From a checkpoint of a small transformer trained on Wikipedia.
Size: 10 layers, width 256, MLP 1024 squared ReLU, vocabulary 2879, 21.4M parameters.
Training: a variant of Adam for these matrices, 386M tokens, 5896 steps.
Each number is 500 + 40 x the weight over its row's rms, rounded and kept within 0 to 999. Layers, rows and columns count from 0. Numbers have three digits each. The size before them is the row's rms in percent of the matrix's.

# layer 3 MLP up, 1024x256, rms 0.0829, rows 299-324, columns 0-127
104:491504479501539463466482522514517501461447488575509560500526523513547421466529518468512501572523524501441489463464577506448472473515391546458531513501486439493485457576566503499505543527521507536467572510500489466432430482526485598625464520559494492527541534491539526488439499483610490501493484492507495539452502502562426503470576540488576472526490520549519510470534446480485521527603
096:522546488432493531458449538563554495486511513478530452517516521488497482559537554525462446490458493404494512439519527489493552464460462468525549558483482479473549492528513487477392492506481464568471488441573533502438540515521502540479496463432567522528516481558538555595421453509442533467484488569543501541594497538474476462544505517523553529521521551549497422448475486515538542422476
089:441512454553504485461501537579539493505511471548577523509494468428449530471571523501433500509431501536482485527535502526482488569470554528488464482510472395453535412516499488550482483459547453506460562467485482466473513564433427572463491568481479495440544541505545529471487472524577511502616515471440568521535451505515417525542431483422546510505540491457447524468563536522516526500479
107:457535477486506490473457556444536537494457457471515506456545492453448443528535537486515486515479529558479566511487548585515535557511506519572578474512480487535578552536507510485510526540525428524508502478580517472506505469523493511466534463462519564495549505501550475544454477510531560462538488532461479528514558517519538539496518462521566479547472401478468493469552433518541541484479
102:482534485494516482493485476533452544547586566480493490458470557476508522557505444512498487482612507455495497436524507480446456608515512480439497527627490477465513541539459458562465530498493466528479462443510489430490435549465460569537506499462491544545519463498554484522496448516499553454510514499507507481491410472457482558574503486576465490502519519496546557488454544463500530538477
102:451475475536620442491495576496523553408501509500455412457490541478508526477514466576458409513516496533508549450510497556495549515517524518479465530535496478516517516512475432553572507549518470443585486452502431443575423523556526489472486463517534540543526500575516485487490519533471425479475516472493515442472528494492500507521508568466504563522491469502553478473491511469527522475522
102:459566479473502523534435539512495514455518500499453531431478561558517460534590493505480492546509438501499530385544532487555502546505537419539469479477460500555475587497491485524525511487448492418499496514479450420543579538565503484511485474506541527493541471515504505533496494452513518445510494528515498516533418501472538556542469494453456504550479518481464536468498604529490531476598
105:469520493473528427459471510533487503416506495532504438504480525532575513615554471485513478475481602535515464559540485567502523498532538514499513449559453492463534556525476460511501504540530512497540516467544494443535407484520572549523459477511598597462482509551516483536485511522519540553476493468410427533496503475475478475529494503522503511488472453472511493446440471523568521504474
103:507495477437534513410463442486468452484524495502467464510481493464495567484505463566519561546433491443505492489523494459522544518501466466503480491547511552444557475549485452550546489533535450530511520447498478519485445532504538515591561557547587546458505529484518597599431444568532530458505510533449448497505509478438499504521549520505461558504553555516509486449486457500560541566506
100:532511523513428512462442514541493446435475544494569515462496493471527482512439486510428466461546526503593526485478441533503501482503459424494532506435458520505469450547496474562503460515478436566511488522494432427452485468451471539548543530535520538424552469505517574592483501553508489548452501513484512509532449550520459460533493461512486505501512449475499527463517450571506544463507
095:494402487473479515453514442503451427462576502442546475501434488539490533497477400553504445503533444500536536444455521483465458472525482499511476494578475425453542542505547486526539548502410466521536477501490504514522527470501476473461451452545537563538543499475465546429552498521519447511564506535529497469473428482469438492490453526500501494522542505507454461503534547529548579500479
103:465510470496517497470449500500507469573621511622482524461465507510532467517501512477510455574547537520460536431523507454473454450506447479506545483436498460541451469556515565544540523520525549516424446557451484492398436466492431503535489569507547520487522490503568448471501461486446514517499445506525485494448445497568496537542515449434500564517509534512457488495472561569575546530540
095:580485481551548506433524515508454509535469492473496457532508539476522496535486505444491528454483446451596565472464492502540460498510547510512505445481505419433494492498468465543435488521453485522502493494537488524459504488539418465512498471499572517525528538516473540532477487475507508447561452433567535498575508486530394465467481460452508486467564552475481584485515415472500447461501
101:482509492484493464458494511524458553504471548467537496578529532496505487505483488341470467479492497536520485517449534519479492494534457499501505426493456431481543454491491399506538527542442444481479465501554555507471485520431514481477443475531534498452591470566480508440435446515462500523554476586453571552481381483524446461519500449495439395518525515482455567492560477547522502527513
102:466513495491502531541473476508473500499524504446488507463531479509475567508489495543474504540554457469599494522554553505496431541602470452498509560431416546516464537488505420471512521466490489481531472488575517465556486479498405488533540443462498503475529454464541552513501451488442521563446477493426483518502440451502480542598537496574549458559520531483491507496536529514575542486581
120:453472357521563489517475545498506450499557492509517533477494536548475517532475510535440512579483453460493514470539566459509526484492498481483471500548431512526499495475492495488529552502451508480501500460533501567533471501548518472604505470512473484522551470520478437542473438495469544418487488565511490545538530432511523521469485518487551455566494500460568458481514527490464519446492
103:422567479485499491519510538473527491400503477432453414513530565567462510551519437481515388467526521488474459514518552561518449550516487440441521558475453473569446499504467482552558449502505535498506481487559462490542421455503500497570492469447552524527521459581472423541518522443482554498497424555454573574526518448453503542511477486434466516540505467472486514489481449556531525426466
098:495562476518480515523504490536584545380592524500510513446470546465526527536463418501513444504469510452381542477509611432445567562503505420526529537517458462556484551500563464471447479579459437497471509554463504496479493543510429491534451564524492402507542420480526489477477493475443525495471523550456533505449422478530494521527486424504506503495523555490506503515547474511506502476475
100:436493524420475478503479457570528511434475471477556502503489502451476489546569453562473451457497527519551507520470502459468484537489509458472505492569490437450535549501597565519487500434480461560489515506523534385429448470524497586539433497516521529573493548545564396519494475495599522407497454491536479497457498531511555539532480470506517476588526534500480482427492525511536514433539
101:492444462532522531457490506490475474499482533471502475526445544509523461491527487534486471453561515551493512559601514496494438500496552480529533455524387406473426480520518469506503548589410533468572478491492461477545503487497457498478456501434515491518582466492502464481513486497591506510519477523472470512565503525561554523480497454447531528532559496524498529451514556516530529415517
104:437441472576518502467493532528471500467497515462473462509527561442485511490465404460480488556517434517466544420460571432513575499573482540478496526481507453521512556497480542486530551537545406460553555399561433525502430546505507481564462476537516483598526472556420549529469417497515504418450415500486505480551448484495470484556430565474452499480511451519504488478518511519532473498459
088:523504526517488520437497556475576447507513528509485519460494500491498575483489505527523462464562486470434416493557521483434476476526507503511589554483460500546468499480563521500478543498510492471545498536543557487409506565510472482537500574539497479468572488528475471496461460449498547495479517533506480478461494577487551476475522509441502577500525542476549456507517521509498500526499
107:521505480483519486469509549502442464533549500555465495509507510423407555501478532579601444590584491470500562497507574442453465565500423464556522525475529504501511561506463550498496428558515448547414530582490506501425491556534437536522478481483471544538568422463470501515489491472577495430524516516503509487561445569462466530533504521478424472482515516499537497414505467498495492461498
096:497579507498482502475528465514429490473525535554450493532450466528524464515554426432461486485503440464484488501526523488456530521467586477523493548540473517398521491591498444584502474507516473487508571492487448554543518536504446518572470579565545507585546486499454541518503510476524486543467453473416437507530466515481523525444546524488473567529559523469450441456517496503522519495486
118:482471442497480434503469528542582508526501464520532418479435577474504471608462480499427525522524508432509514477469486513503503526409468547554516475503467455482564559561446487510429498457522491565513473420492410446566482600538487518564528484475499531516512457484556473542468472537547530410588527459525496564562458443495535515442547483506472510493470483473513520430500508449552494526563
101:515528474511495510539440513420478456502506534449433534528478534496533521543569482560535516522550522417481508517554532511428493527550492479430538456550478493553559578526581470549502478458499518498467527510507487492522424475472509461482490509460513499499512388493523507510475466452432522522491474566567472550488524483590492502481526426512563515593580507520549520487542505490506562468545
# layer 3 MLP down (transposed), 1024x256, rms 0.0746, rows 299-323, columns 0-127
105:438519494515473540413522449500476466570526506493531480472497418553504544478528501479525520544462514481411584452539513535491529407436462528511450557498498504489451516507565486460576445460494535520464487469516485572492517528583453499525492493523446475510511602479492487548491507506478407509512529490535582478499485577507427481467545551502473543428402599582442481566549460538543501536575
103:491529519549506490501517556556470485544535486494504465504477514497434443586486481494515411493433486481460528446554493502513463470392506554522486465522571479475555494465478515444390538492474588584496470497499492547478480586514478506484521495501548518545508538516477455493480513487494524537435453580489581505517568544454467481486504519567578555497494557503535367532492513445444506508498
093:495528494502494474531498552534585458487469430454511513521550506473492492455498522555474421522482452555552546489536461540464494506447563594439434502482507512474439425453523515557517494451517506538519503470456507470467557545524435489439440479456455480543501502518505484456498495497504447502559577525462557459558525502491489473515506505487524543552450407506409496587516506423448527549421
104:526476448491502481515519499431526413564459506500498513419485510458462468400546538579498529468562511556511569510504478519525470552503518522461413460524504513471472453474494532580479514535489475520524481448474533488482570511544540488400518477452454555509518515532548489492530521503484554475544507501506477503546559455515512455526468495543568489536459464506431470467575521507557516546507
102:498473505538503489429488553577560540538474496483457517484457582504520526481487503527509528489479538445472431493540498469471491546484488488500484529569558489464460533480494484514474519435584485543547436493514471530500509577455462530499470455518404506534500546504455518518545506450477615523506538489496513475521511442466464476581564493527475498436396491510512496600486506405484471487521
103:451491532463430509483511532522539552454456497459447526598500468505518490518502462529497525514517530533459468558528522538534555502529503524506509454407524461484430505510532588588426437519507518550498441445462447496411556417501553518476482548568520506520563491457480432503512438484485555447445531525468517517491476475484542495508534447529543499542583496493538493431527528433522505478453
099:474473465477482532483446508523482547490520435461531561452451482531459465517526541537490529495519482533529496501458538518502531423470468509418454524464500500580506456473522542537536532509459522509522506430549558453505510503490522438525511519498523504454480515392506499508541615550483497494523480565499513557540477479468528473536496487535541490463450454430578491477550560426429510458545
101:420402460559522431435506539526482555496508488514465492585563516512527465448526524477425469478532483446538448540531542545577450484529495486499456548564479519499505531532550555510522456473463458477457520475528457478452602450530461479475479513495532470541528453477463513545524453493468477482476435511478488475529528426475543421461502540485450481337418493450498406464533505503469547556526
102:520505491518517463576588488501508505505518524541463531554538504543460511528412488523558424434514503469486503546454488466550516479514462441532414434483542508504463542547525498499469484429494425513523499475485491467448504531464391505530563502532486424498463534449512499517544513556477549448461555611568513552487493470470510516479489519507508463428495516474533508504527458533490479507528
102:574485504538560518506494532459502538493462510477507534488504459485446485478587472443503538510434490540458477513478449513508570455491563434424500489502452454519480467512481502547503528475547519541523485534480453476555470498478455517452441472584494478460520569521463472472481497507519514507493519522468518522509584471512486467520464463557500520592516429533560529464502458513514489586472
095:516411497447491512492494522502543466488478518503530536510546463547437539479514520507543465500502503433481473536506509464506525495416479531524483512502467473510440543488513509564482484528524523490512548535357580476440467457508477498495492519493542541463461480486545497479573518511494500465456562531452477551505426582573495558424467519540490482470466467473483467540438533526512522524455
104:449456534511486549475551509516473475546477451458510443527511445437476475518499524500544517516499487491499524433470446431440486452464502463525480498504522444452486538467469544485524454455508484466540554496536533505520516502506495463470457535471509462592467516591484459461470585563506563556506513491480549433526535476440556565559496528393444550499488538428464471457422446475506403507515
095:494501479486536482503483487500514611452527451580530441453502462579480470462510534555557429553449595492483527505526509451511555528453384478503555465556502520527458514425571424548544537498504531546521518458479511506496558487551454450500501530521438474532476470585565473505495533501461585531423542525460517559433538486507543508498555460498513485509508508534572441459388487551411508493470
101:552497551480458514519530566468548529519496552527531460519530464383384484420524477523508442567535558435508456534486415458474445444477492463492495479518474474516535441499458442464478465540520490494529521496531435462484473521496545396467557528603519579507546530507507464423501408424514443537454494601495466489494540521488569490495481444561460463512505439486494548540502478520463504495480
104:515442498500496514470498514479555493529458494491475523435465514516482534455442507538490512501528482480543569519522510474523519416564563530453518556597487488583475600447495483540472516551497481400474426474521520466533493481521551481483506486513429480496475494476422500463464520401476451521506473498411544413516512475458477529600516518517586491463467524479549393495493545503495483486505
108:487451446496493470520424532543465507473498425489482527564518526470515442507565506561502505511512478458521467509518436494501512492449483478493554449508561540537512532513500388579522571492548584483507485467469516475507545452533560416506513531561520523458525547457503425541556471510470484457439529498457527493543472484513537492505473483510510552506408455525465550494521534447511508477468
099:570540515434504503508513525520397473493540475519529531487468565548505435540472473502513479507468567531540483521477522516544438469527478536475470518461466482540488424441550491512551558540473489550508461558553628553457448467485481502536530483483500478562440411473444538525576470503475549472523514556453538575463527505494512504534486476483584538430515491486485504523479496542464511365461
100:431432522497390499478514448546488436491528468508425506580576536445486498510431499489448449507488504495505552552570434586453565511514535458534588516552487467456532535558486496452490446509490473499563567553456532510463501516530466572519467561534432441492487526423543477511468542513475545498521449460430564494439558542550472512534528434523523478471518501429603522559479488466490513422517
100:447461483521514443523579569457453530486500487541466462493460430541494494470503457518544589398493508474473464537569556484492458576436554512528529506572427530583497507494495497508490422430517488543486531449507540534532545505433476505484449510543489529532516540587515496515540514547443547439386531512515573459507418491507559481520521485530483596427409510471522418458506483495550501525503
095:540473445550546521491563512475613447518495470502469497459493491471423510485435480469441500502495451484500500477529522434537453456530560468534519449416502443510546553454538484481426544528501543448547513494508505518484458456504440476534513490533491439509476559460502424525510517463512394502462547538551467550521523511495565529420529446486545471499475525458547512600490456507441538504565
105:460505502451429472470561456568502539474481515509492478458488493508580500460532532523499545460511501471486406597583591566482538539540456565510515467518511447505565464581500491513509522516499496506503515443454490494478554509534569504531533509486475516491560515520480544497492465516520473459527523560502550509496528468444458395489520488480496440424419481466534534471494508451578472513492
084:472537447582508564474530485529419529569546531507532487503500446453467435526525549467397549528505478480496428490421557554543446503550476499567546560511521493514438510409481554512526481460434498513424535490566491509522497462527502537492516507483554481400532489517435518438485532536535477425605474485535453536443517481523497495558572468468517469498413432498465533595509504516562419446540
104:527453456549555582428530536482512497465436446551430421545575557512463553531529435509517409535498561491480470528466492435489472423451530512486491509445487447525552523568519498509501524489491503481504613534473542501508502537548514459423516493516488529527462530527532419483524558470470430458452539442477477495500459612509505547515501521577495472569535522500453532538484480533518418504451
094:537561546522464485436568515529556417467553532548554431515539496489493522455511453437545465514523418537541488447494483443470476520536557469541534540510509454500536530506583449497487501469437501420507535457529452559434488520540433543530396524538550419510436526562444541445544493452481505509504484425453530507534535505483519489480512509517448526525550480515456486459497492543515454503485
099:534495408466470477493478558422572478535431467520540523506471505559550447517417511482488586484532472474534525459498488514541488490411474526472482490555529484449512484479501487500456500465556528511602470455458488520564536552500495490496472423478436470486497533525483501476503528436564526440568541476491500467562509467493586447454472492542546490488319461497547547467484469489466422534512